python train.py --num_hidden_layers=20 --hidden_size=128 --num_attention_heads=8 --num_key_value_heads=8 --head_dim=32 --intermediate_size=512 --vocab_size=2048 --hidden_act="gelu" --norm="layernorm" --norm_place="pre" --norm_eps=1e-05 --positions="learned" --qk_norm=false --attn_scale=0.177 --bias="none" --tie_word_embeddings=true --parallel_block=false --init="uniform" --init_std_qkv=0.0706 --init_std_o=0.0079 --init_std_up=0.0706 --init_std_down=0.00559 --init_out_by_depth=true --optimizer="adamw" --learning_rate=0.00295 --beta1=0.9 --beta2=0.95 --weight_decay=0.049 --lr_head=0.00575 --warmup_steps=216 --schedule="wsd" --decay_fraction=0.509 --decay_shape="linear" --final_lr_fraction=0.0 --batch_tokens=16384 --max_seq_len=1024 --doc_mask=true --train_tokens=181700000 --max_steps=11091 --dataset="wikipedia_en"
Each number is 500 + 25 x the weight over its row's rms, rounded and kept within 0 to 999. Layers, rows and columns count from 0. Numbers have three digits each. The size before them is the row's rms in percent of the matrix's.

# layer 17 attention output, 128x256, rms 0.126, rows 51-127, columns 128-255
092:507521488510485511493504502511497503490502473517456562504514505503500471496470494484510485496497555531502528510493547474494504522476525528524527478495519503487467488516489533521511467492480485535475508488535471474479556476468499489492482525535485542471527501433545480482477479483528481454473511497483493505463470480518516461482505521513523495505505512492453485484503494478512516471526
083:503530535487464490522531468532468466507485502492521463495497516516517528500493506529511483519481475504503493466509512473511518486533523497522457504516479529532494521520485494464467463488508526485513516501536468492435515489528504463538478491461519515498500565536458518503509521528469498491509473528498496521510476472505466491451532515498468476519480525535469524514511529504494503487514
102:499491515471507491496516459461531463479529497454535497512488494539494499496512557494465525493520488505502491498516516492512519500508520497537508504485510509507487503494525508491485478506490527491448504505515467461498514498448513485480496512477515503515499521522502484467465520541532481514481519509499518498510477441515502434482500520529500464500512511534503468498517488500547480463488
088:493477514529501508469472510500478498523519486486524453536508505484500521493516481484486503488512487501537512477513486475481491484459505512486557466519541479546549446468518533531498506514539489513500484433502469445501534442476543537507475509513523510458484502520515490490488514520499453477524485529507530468528481484501457496503481498526496500512494491461482503498485515465529444517530
093:517463462519490484517509513504498536481489523522493500465531485518500510498521512521522497502467498492496555487484499472510508479459519513496517496505501468489500513459481504496521504517494483464505503474538488494533498515499505509481497513533523508481487455474521524492491493464497518487529503499479490474519503529540458490518512481523475502532471529487468522461556500520492498529465
086:469451493493492453555578475497454486493511505513450479494508538506542457522454497541478504551453489461475473484517507537489469495516510508494482512483490510474510516543502495519499481490504499485515472522482502507490484492528494505507481457515492508508493470501504510573506495495514491515504470494469500525513507501541492508486507542530453528473512547512514523479494491506503490487526
099:503504529502484496534500518468516498518543471461518511512473502489488530481531494502476525506520500478474454523527494500494505429499487503523485532489480534510478542545512493466465523519491510474494532493468503464503477489468495523457498508510502540498467504510494487516479465530481519500501503477518542505478518490465482471513494501471532509491534465455529465465502483461529492485487
089:501507519490532516509518505496499504485543502515521503493520515490492480509455509494496475494515511514440448511515497529500492478513489545538438530475534506518468546529460462440489496508507505477454513510531504479473505539486506496467553512465502459497491510501475488453436504494494495484527509515472475526508535548518475479498519527525513444469521490504501504511490505501518540473478
092:531450458514498503461525496485533526444497523543495528510493520568499499498502571480496505493493500476504493505492491508499493527500488507510515471483503463466537498479512505486536482512522458525518505520541516546506480528527535528544498508526488461516525483506518508514505522505501539524539501527508490460515488466503501511487516486466506500480521522464516456528462470536487501480500
112:522499489517504522488512511495492545486497495505511499486537516492493505529494474476504476460532483495480492520495507488513512483502500503511509506470476527492492518497461468511476490512517498490502538494538480482467556455493534489475524534511511535480469531484516492482473477483505501451531471507490489491506497502500506485525472490500520483496476505511520472525490518524513497509502
099:495494470483516517516500487528505516489496500500559470498479505524511507502513556491526487507487494512495543489486472521533461480542522483506513519528468441510484490536514487546522507491486488559525476527538473520443552466472465491512468524502488534498524536497497496474483486553538492467519524517546543498476495542505477530470484539446480504542506473481475503496507470486516497506488
081:514548483517510532505483534495462511507492484516470546509515498501469477502494489486450488510528498491495501517503516494455472513502468513485448485500515501461495516500487451474509514491494549510481531486469536496484489531510536481523521488506505489541502488521517485462512490496521502527488530498534492505462533469499556483461507494472530523424542550487516443513521449467492536456482
102:473497526464497529529493482582514508523515524496501466503514456472542533510512523522518476527493500496476486519496517497472504477498508501464480506503473512514499500524477510486473526477508500531515482507523485514474496485504458516482430461527465517545525494503511511493518508544554503488510491536522510539487550578515528567551507510445492525498485476488537535492515486464497515530519
091:524502493500491513480538471496491503511525494494554474486485529515485511488500496485521484448509521543526518480507514496526502485497481536531484518498500522501505506483524503481515520504484552534499492465569463497494531480538491479523518500511502507459498515484458539456482517490484491465524512501493509476468493457524469510454481477508484470522498462498490492470488480514533533508495
092:459449515502500500524509499488516494513512506471457496500469487509508537476526485509504517485483530537496501541511501497533524471501463523556473504489517516590455503538476491503475490524474464477533491511513511494525504467491560484497513498476498496492505526490503522459505508485502523506560518489520472459526475449502495442477496494525544446502508475508508474517503511579503502486469
081:484494517508513498491536531475490490489486468540506528478476485489480500510451516482513498497522474476482553495505561466520486541485516480528555501482486472492480492476479468504548514502488530543509531491535479507480477502508523508539520526482474482478523526502459501494486467527482506471498509503471516518503535461536497474469513504463514519472472498465543486507523483479515513498471
092:481546514487482512462460510513510455521471477498506501518493463475534497503508514540503497516492515484486500551512509518548499525494513504526528518474494513531485496513484491531464462519450471487490487490449494496514509488501506518495488497495501525468497476539494506519471516531499514479530515510491516477521468479520515493459527513468449491470521523513487461489486477506512492478508
086:486534493493509516516503548495521521490479507513477476517539508517482483470507493466500495491479468478502471491501493574512469475502518493496532525439488519495493536481480474476518511481523501520530536504516489510516494471457517499482534487509494546522473528464488511492499512485516531544519508512528529485494482512530498486484463516517489516536542502502459480463518477486523482504503
086:538523514483501515535504460496477503436509530546487509484499508523493462502477527495519498531463511511523489499505487509511511492490488517509514494506515458488498495495495492491490479490499488498507492511538484499472511534479480489525505520485538497516506544468508552512505524481499517500468494485470495477495497518449467530467520519511512476514475500521475503562504505482492485467526
101:464552489511497485528531505493506538492536492489488499518512481517483489540520509454530472499502507500501458507505479515490520486505484489516502497509494504519513458486507519501486542514502530511477482498474523472519530523522521502465543499511500523483514521487523459502482484494517477489472514485534530491469467478493518487505490484535491527546495525497518514518533476488497488485484
097:511500498510504528544466527495497483473474538477460502577448461470507474500501480508472520487518490486500464485527491516484498508490500493525519494482492527538525495526517528507479461509508522457484480485481449484485532462491447525451522495474515569497449536513516489537470500475489478488545472478509466498499472524493489510473515500536479493505515507529471502486491522516505477492485
103:540524483522497514501486479507493537456524517521484506514504467484467524495534470470500514497507527530489517479520476470478577472555503498531437512529470525533490520531482511444465515498501481501534493478529524486493479504505520520513499478492489459517514494542501496477503542545483528540536502504464487485545465490522536491514540458518503481463470533473478458540513519517488503505502
090:497512537505535474498470506488512478518516489463512526533431494517470516482536479522444499485514479486522521530524488515510481483538472544494503475512489475487505497522498449504505462528490501529491486466493487461500490466538479494539513497423504520486464509515465458465483495545485512494491498455523539476490544505500506532495485469521491514491518499482477482518543476495526520519473
079:474453491498510460480480527461521505492531534534470514457524478517473488492472477505477532498482516485477472524468494500511512537471466457476464536500519506495466495483483471503511474481484505471510483495441520468509485544499461492513511532501539483497524469483522500514510476460485506511505508492480487485468512526512475519503495515467535534490501505486480499553542472475485478524487
086:494505491507517488515533480505493523503518483472495458510472534497499510509525482520497505477479534525535522431474515490511497496514481548532469506472477536517487505534517487480476434494488491476497481498529499486490515460479525510478515511485521531470480522506499501501471483520463526479466507530511517505478539466479474498484508501483510501518514465485491463518488516494511514493497
097:525535484516515517476456522505519537486512501510531489506520501502468523483491505475504493481533514486490515488480520507519500522495530509518508516479487513488490519482496501481499511507507532469538495537568489509477533505467482501487520509520526510511480517488506557492500518486511497509502506523484479495511503537524477498528505508474496481472471510512472473551494504543455503533475
096:529532505538482487508528507500505536501512493465501465470475503478483496502493479484497508472503493511496512474518504493520516469549500522508484491512483528548471527525492496470465502494479521490538501481499495527471477526517517494496510466470491473519528486547457489486507519517488497506496487497482499496493569543509518510545480484530549509444498505522534538487515473476474521515489
099:504511504498513507515468501551504469568489489486520509548474439440503507508544487518508534511507465453472554534502529513537492495483515484510510493500518500532482533518460509514500497497491476529500548435499477480486500479451496509548431506511477512511495479478528481479495519549521504500483478485499493517525506485529529509466519499516514531467481560449501506490487506499493504504503
088:502536526451511510549518493515450465483517546501500482501497492487519486536508518547507491511479545507473499512497464486503474498512493497481484524513529476501459466505536480497475486471501465486505499507485480533486488489480514506491511487459500504524491515543478499493493534499496520504477515517485483464500576539452524520543486487484486501452485488522520479532550499488494484489478
104:499518514483475495497514487509505472479518505505487520476520520516521491510478498504529474510496539522485504517466463508510470484529490540485492523489492464506472505503518493467479517487546491483456507507425479473467506539480482471497488512476521513541550487505525462502485480485534500486475495471512514523461500482502505512504487548457490515475496466516518501488483485467511501520535
107:467491450511552510497489537521478497507475524567475471488522516508479499521494500495507507446504477471484476494514521479504482529488520514488501518488536484484461530504483456496513502481495540522483501527504506505560470531524533513491525504530502504507487483473459491515499491494511493490498517501519514481512485507486547490536466491506501517491472497532540478479525469523513481480478
087:495488524513508512535503485517518514500541496496474491491510480482496527474465513497505493513512495519485470455467546516489486525560553511488509473486467497504449512510468447513501484468489531502485474487519502479493511484513439512474497494500489499495464487536486497447466500515521500515532492485533522481490512514509526497566465554505517506496488507523504537490510475510497492543520
100:533516520494511477437520514519507482536446492503539506457504516515505504494520509540528482510489550538526496504486485516493459469511481541508466515503548507489488507519522499499486484512496476522503466525475520513466512494495475500481468481488455483487530483473513439486486509489491490493477484459462499506500563526464530543544507477473510540515455466510503493512480525463475514496520
100:521486471528495519500504518498493520498477492525503528499495466520479516498491474497537499491502470465508486521504487538530555486494505481536488498473511508534518536487479506484512490514509481446525544527510505531482511498515572521492520513530514526526483510495513537526523509500490522511494504472475454499547469485507495478477550495536536500487517524513498500504476528505458491499543
086:526484460492501502510481518486493478502514513547474541534515527482518510493491504532500567469543479474491483475482510515534526485505524491561504502464480536548512531554484484514494486506468513476463507496473485462518526504473531483474526487543511496516515519491534487526473505496526487501514523507525495514481470466544491476479506502481524463515549532458485474517507475485511481481510
089:496486518507496490460494496461494500506517472500498462492501495492497474483506490489473502504504526538532477537488469506492493429539482493499487510535531554522521496517543545501465525517524496476488473494432475511482505469497513458456530513484496511487487479477463514469500508460482455480486505508518506487487534536467461513539472539493518457513519481508541515509515485480517479478466
087:511498524479489503504509473498497474567518518461525418464504531492516483502501458503501519478487486490514484551489464501492480515524464480466524477511491463479485453470509459511481515512537519494442494462504478426485485501531540468496498474498504492487520528533510487483479497499491500499493504481568502517499523513444563546490456477490485517451544487512528495494505507520488495506536
091:494471526496492489499453477497528479501538503517516523511504455496522539461520543500472515512520537533520507484528528514512521494505484500527458473512508522469526510508525533474551506496481523531534476484482511531484490503491496521525440463481460478501541462492487483521507523549497483500546464501459471476545500495505516543514523475487490509512510512477531458469449502502481527506519
091:499505515484506520510490531486507489526467520492480464486518507497512478511491475502475491520501513509507530490485506486433465506484508544429534459519473493474540468479496514515521525517517502526464488487487487511514469471527479461530495495492493484471506454461482508515461499485481484509467529506558530510492489512511480498483507501495507525503559476513452501491498476490542532483518
091:516500517519492453517511498487514494480489475465514504532476508491505522469522519543493509521473452462544488482529517505488497531479474464494496490510504504541557501508497518510531517523469509508541497532489563518495483542481492509469508462518467489531507503467516518512525535468519525552504544512468503499496478458535466434474546535551441507484511504492473544515507468548486530444486
095:513482534523523505482524486474487473491484484498470472506527492440497472483494486518506509506465481487507519458509533575582484499509524510539483495439516530488499571543464477486548454486456513494468496520519473504504511491540478511487516472469471540499472552511466513517483522508515459491492473492523488507489491494499491482476493528547512461500541480537493495497503497530523509502511
084:497494498506523513527513497486505481505496529476490477529458519473480463495506501519500535491495547554533501449529518474454490524484498542508515487485480522474532469503542509516465480519490492509488541458495477494481478456465514480501512477499479554448506509472531464507476507484451521507498474487485484486483486499475455523489491449490531494494504504540521504483444494511495533530489
095:512472449508483519505527510510507520499478515536467486519505514487491516499510529501511544486494487471487523472473520477504474509491524502516498479490463482518516502484458424523502474455479512463495536490517504489497499518500516531483536518522505510523486525523507503508501476496514481502479510500510506504487469507469483484515501500532541524503462521511476493531471517535499494486490
098:515553465473538509552473510513547526469494505498503465514485475476489477532513525519472537487523475459467480509504475542536526495499483453535532509465459520504513539492504496475534494490471499547480540496432523508494488461462471475489531530491486526461469527461502518510483497508501550510480502489501531497474548518506495476481509546552486495506495490512527524528535491523485519468535
282:441533549423445473542507505554444443535522514482526495470467557555579469569463502539524435557460494501502499479516473503464458486526501491491516478521477492450520498500519506499482517500531504467507465512495483514479504498511521521466487478474504499506518492553479483536497522521468455487493509510492526497521491482502513481515509503476472513511503507474493478491504506464513493482523
084:453488483497500495466484493532503501521486491491495520481520493504490487511500496473545468492489524521543475512496434502509521491523486496509499484489505552518513484490511490509474508541532535493479486512503525503483508563509484500456503476520506488500534495526502498481499482492545523471451476555515497525500493436536490464529499488476562523511489511499502509529503538476516494505497
084:517502463510527517481513494457507515453449496494512501527528498497484454478502522504531520484510476460478468547480497527529549521490519455497485526457527516494510533485493517525504491509494530460518542539490496500542479531460520499485519553537517509563464543482497514486523479465540483517492494503528500499473516518522513498465495536544539518469506474528521533523546477541498453492491
102:491527504493511470488525472461508500490493484465548492481483518512487477504503504498504484508516508520563518487526499471513490464478486489449539461532500495501534450486542510567516503509484473477486482498505497503470504460497478445522537522488522514439470530497487535488500492479462489509457524465494483496519483485445466497502476480539500496536521516560477514488510518541500485478448
088:528508499499486518475459467487505507515469477498511550463512523511498513496521525486494509499511507504449538499476487499499483523523564454543503480500492514481493529525525544501483487469484471496506511545499442520485553452503484505499430505489510516543508483472519484504473516538524486485485490528488502531511487466493469482477520500466451495514501484496466506499480504487508527481511
093:542492487526523502488540485505515535459476529512496489488522473469508556476509477494505504503516504471478535520546464503506473538506480487503471467507495505474514521470490454494513517523508490510497527511515494521482489509486495473533525526501518526492487544486511527521499479497468559509504517523518466516509525533506467503493508502486497468496509502488459498536491507513469528523477
098:498498484538499476499543475482471530492504486484507512474475501497500509481514498475506495467473481500489536502521480505542511488497504482500536509510510465525459500507504509540524539517475483496491490507552491489495498497456502451444515515499500497480503514485501465425481481497503480519457503484519524526487448504500476477498483447544506500535514530505463522447527492498500501522475
106:461526533479500486500510480536476463500506499487527463525508507493513487493518495524513442499434531531516539478501465498487438467518468527488511484549528480463541473491500476528502504499480466474501463509514478546484517489527468495508529492456491521461479508485470492524482518476440471490515481488461494495491516490487503520492511477489479489511498504493453467479493504474523505502498
094:503489478518516531485472500471528551478522497505505527473546492538472508486493506461552465482517506522521491475539519475510523501470480493514496550506513500543480481503495504495512523500484495552522520489469541476541491480540525522547519472487459502459502506469518456496517481508508495517527525539494517482483487482484503486505506480499498507525482459516475484521493496483534493498493
097:505485500505515510489485492512483461484501510536479522538489536498509509464474468491507513507460518488487582479502519456496455542493496507463495476512514486465504504486502484543503506499464479511504522478542506522489531518514466490556491505490493515525512481522503493474506511504513493502500500518466455506552463479512510485446512514489495475454473547489455482481440517518489491510507
093:508491471505477516492472500489494502452492524514512514488522499530503521517499524471495491479533483517538519503501528539522486535491492455460492494478524492432477489468468489502519484475496511531518480506520531545507504513518497485522484495525476499485525476526503506527531474484503491488529474514449453481555459467479535494502522440511550477514484538535478445541475540496508480508548
087:544514524512477513499474499477509499503499479487474546461515501472527503525486478493463543528530492488486464532487499479463543519486505472478481518516504517513521469473480552483463498477523451499512493490462458463507540513470479545509482506518505488523521505488530478554487502510522508468490517537521516494482518476526510498466508492492467491491533484493479486495530465458509524473505
097:483512549480533461548494511497499473493485487485496512508488471480509469504526456523481497529485499525495506466526488507498521485539491510500483511509498505483464514537497495480466490477507515523462494529454531518491504479489495455503492490493503510524492497509503534483485546516549467535503492486482492491525464469483543459517520528541513498509502492544524488490501507475532467463522
091:497481502501469507501526487480497491474539513516453519471518509493524493528484507485497508514499458469465523485519506494512555521518526475539516493517463481518503518494490496495538499481492518487495482503529524503476506503500524512501468500513488460475527503546516499483487510532516524492505504510503495517468493486549512500470509543515470503535455463490504502534507494542467521547505
087:452474512495512527457473513508502499529438547466522495507468483522526521506496508506503487466508497504484503523507450514481477490503477524475509500517548471471496495487517474512482516540562492506474507498533471487499483483523528459470507477514507510474512488497479520463499499483521502507484473524523484531476490522504472502468486447490457470501491527495519488503502501459519499518465
100:523502536505453498473472497443515468508506505462513537484456491528508511518514479518490512514519488511551526484501529520496493507502495508507501487500500539476542485489534524522524515514503542484520502509512495511497505485493501469538499495503529507478524466511484507506514489482475508481468469486492476540528486462466462501528514503442512460502524535479537531522434562475466509519488
102:514481508510507475508524477474492503473495533514446518504465518511503516476475507512491525547500526535462536465484508474510460486544546538526512460509518501480473506528523480514486510520477485479485530530509493518468525480442514460496489522517515522545499507478516495493474484519515499535507501494481505494521436472520481458461512503530531513491496511481494470473484475475552500466504
091:492540474511448537474505494475472522468492514494477506533539501531486481510530494421511459497500481506537523472503538484461459523464495497441512476528507490493501468495496505490490501528534467441446519489497474510471496532510529498505519501485518501514501508511469495500515478477480507480492497471545503515480495493469520521472484496476486482552522516495469512480494531478513521496513
085:485477505492510444490502543477529545541483496484529480448508479505490492517482482519463474519525464475526513512520446477497535491497464508456508544547494499531523464496497496527453506522522488558538493477519491478519490490503508514505507507478483507485515527479512473457525478487511501497486533518537544489428533537519490475529466478481496502540492452504514533467557480477524487518484
084:491485478504496522491494510508495507504469490500465556509471486500496497493440498492497526502546486447463440534470484528515523546468522514516493518438504507464479546514483487456469482515530480463456562497496494524456488478467496452501485523554536531525490460460551555492473501476537552503500507528487492524510508526551480498503505533500422495504499504502489494497498511493494484485516
091:458503508512530445507522494486503514506500458507504509475504537508501476533453448487494487501492511495492489481503504516524530494474487526495497519455513517476446539513467459480471461470469499530504521497510535529455512501518483473513519502508513531499470495500494560500506522512508530508538499527496490490542476500536492479504519525524516493499491530506484517496512510539499525488529
104:502489519517530494503491535499516528516465454487467534501515496491469496481505481483491499522496480484481492492511537491501486495481514510533482501493514499524474535526477488487502517524487522518479569450461503499466508527447472470514482570536502510471483475450512492506491427500504479416515502500503520499501488504522526517515514511534485514543498473537532527495493495519491529479530
098:509533494503496487507487486479501503500537492487559494484504488507477509507500487499494468475543465471488453524487452549492494474527539487512497508484498514505496518504467484499488537521553547448501500523576482515479543538488514508456501537500538483514486507555480501490500507495486493477466513483527503498489536510510511477511489535489478511487510451473493515497524514519483490485493
109:510524486530518505479483510456508521520531488506503500510530484444460517502511498474479527473553513513499465517494508508519560499488498490525493529506504496529524495502485546481523539490481516480463547469548506457514511499491554527492530530541504518472465548524527528499484502495490534534494491473524478500501509520485475507484463469555552464498548530495475511487490505531503495511471
117:510493481491467520464521474512488490488485501542512505502508520488538482515473533514534498491519525540533500511486491496447501516514489509441491497530500474462549450500529514495481477467495486463464497496502503484489485504513536502546461481540503452526527472556516509554511525556495493525503489509509442526558494526520520522489543503467507486476542527459498482512465547483465464493535
085:512469504502500516473477502516529516531559522487516498457531463514489517511511495466465465509516487504508495525503482490518532475518495504525477492492471532553496500496531508470493509532545525450507521489471519485484477454514499508488506518477515534511470474524494474516492487494483527503493483518512516493461560558498508520531482490530427499471514487460472511509519496473497489505504
085:479493497525520489487481515512532512498521497501533482494523501495481558504518535499492461487533480459488486555515497540534481476497509488501503496479497497499498552489450483482509492536487509533516493517519529509501471543502518552476525491491473489543496526519475489482491499507534529530510468492470509501480517497453501531502497475495506485508459493503506503500468489505474532538518
084:498519539476512514542519497552497502491534541491515512453523487489495558479489506512504473476525529501511490517464476506522517490484540526555535526473485500484493536478506482496514501515498523502483490548505528512527496516505456465470486512508511507483503505466515502510475474487514484507490506476456491532527509511546506499532490498482470507507482487500499500497475514474536485499475
086:503487497487504517495515500528477476498456480518461525526493531503502480453459540515521517507451512494474489506483481515494509527507503495541462534477473520497473538505510497452495542471540529528468509506483485486513504511527499500510500521498529513490486524492513542511492463488513511468480512483491506482499482482518498470534474514449484492534490501563531494480459485523496496506516
105:512547503501479496481507483482502510460504519495521456516492505488497464496483511512527517515502519536506529469504490494502476507526493499437531506534489473498515464504501479524494506478453464500523489523524500527490508496489512481527505509507502486507521505474497505454541511467495531520493495563507512519487491472521486502463489524480514508511463476492515497526510519492520485516501
088:505548498489501487473501533475497501528475472498510484491531517464513462541499437502469477480536469476507529504474513519519509499508530471509486539491464509487516509494494506486520521500495520529538530484512447533485505454537474539537491455461488526517499512476487528507515543513498530484480504528518465508509527531521501500521528522540482451496499504520488502535525505512451495521524
089:505488473497508517473527496507518495485495501520528466499537514498495498484500530475515505459506466478530515482487493521501490497468500475469512502504526492534503505454484498520545531512512489546519503502484510515484513539503525480519465506512491470496541487478497502510492462480520499442483500471493502503476550543475504555520494540493505500527490493472540555474515500520485492496489
097:537490489515520519499515513513498531473494524508534486502511501505472508479494522505511489511499502489457501487480456536514506477510511490559470516468511553474501588527476497453495483513564494482489538517442504493549469543492498509531545508478519496516471531504489509519539480475499502523515499493493477497509482503501487509472512510525505469513499505532491517484504496501492498489506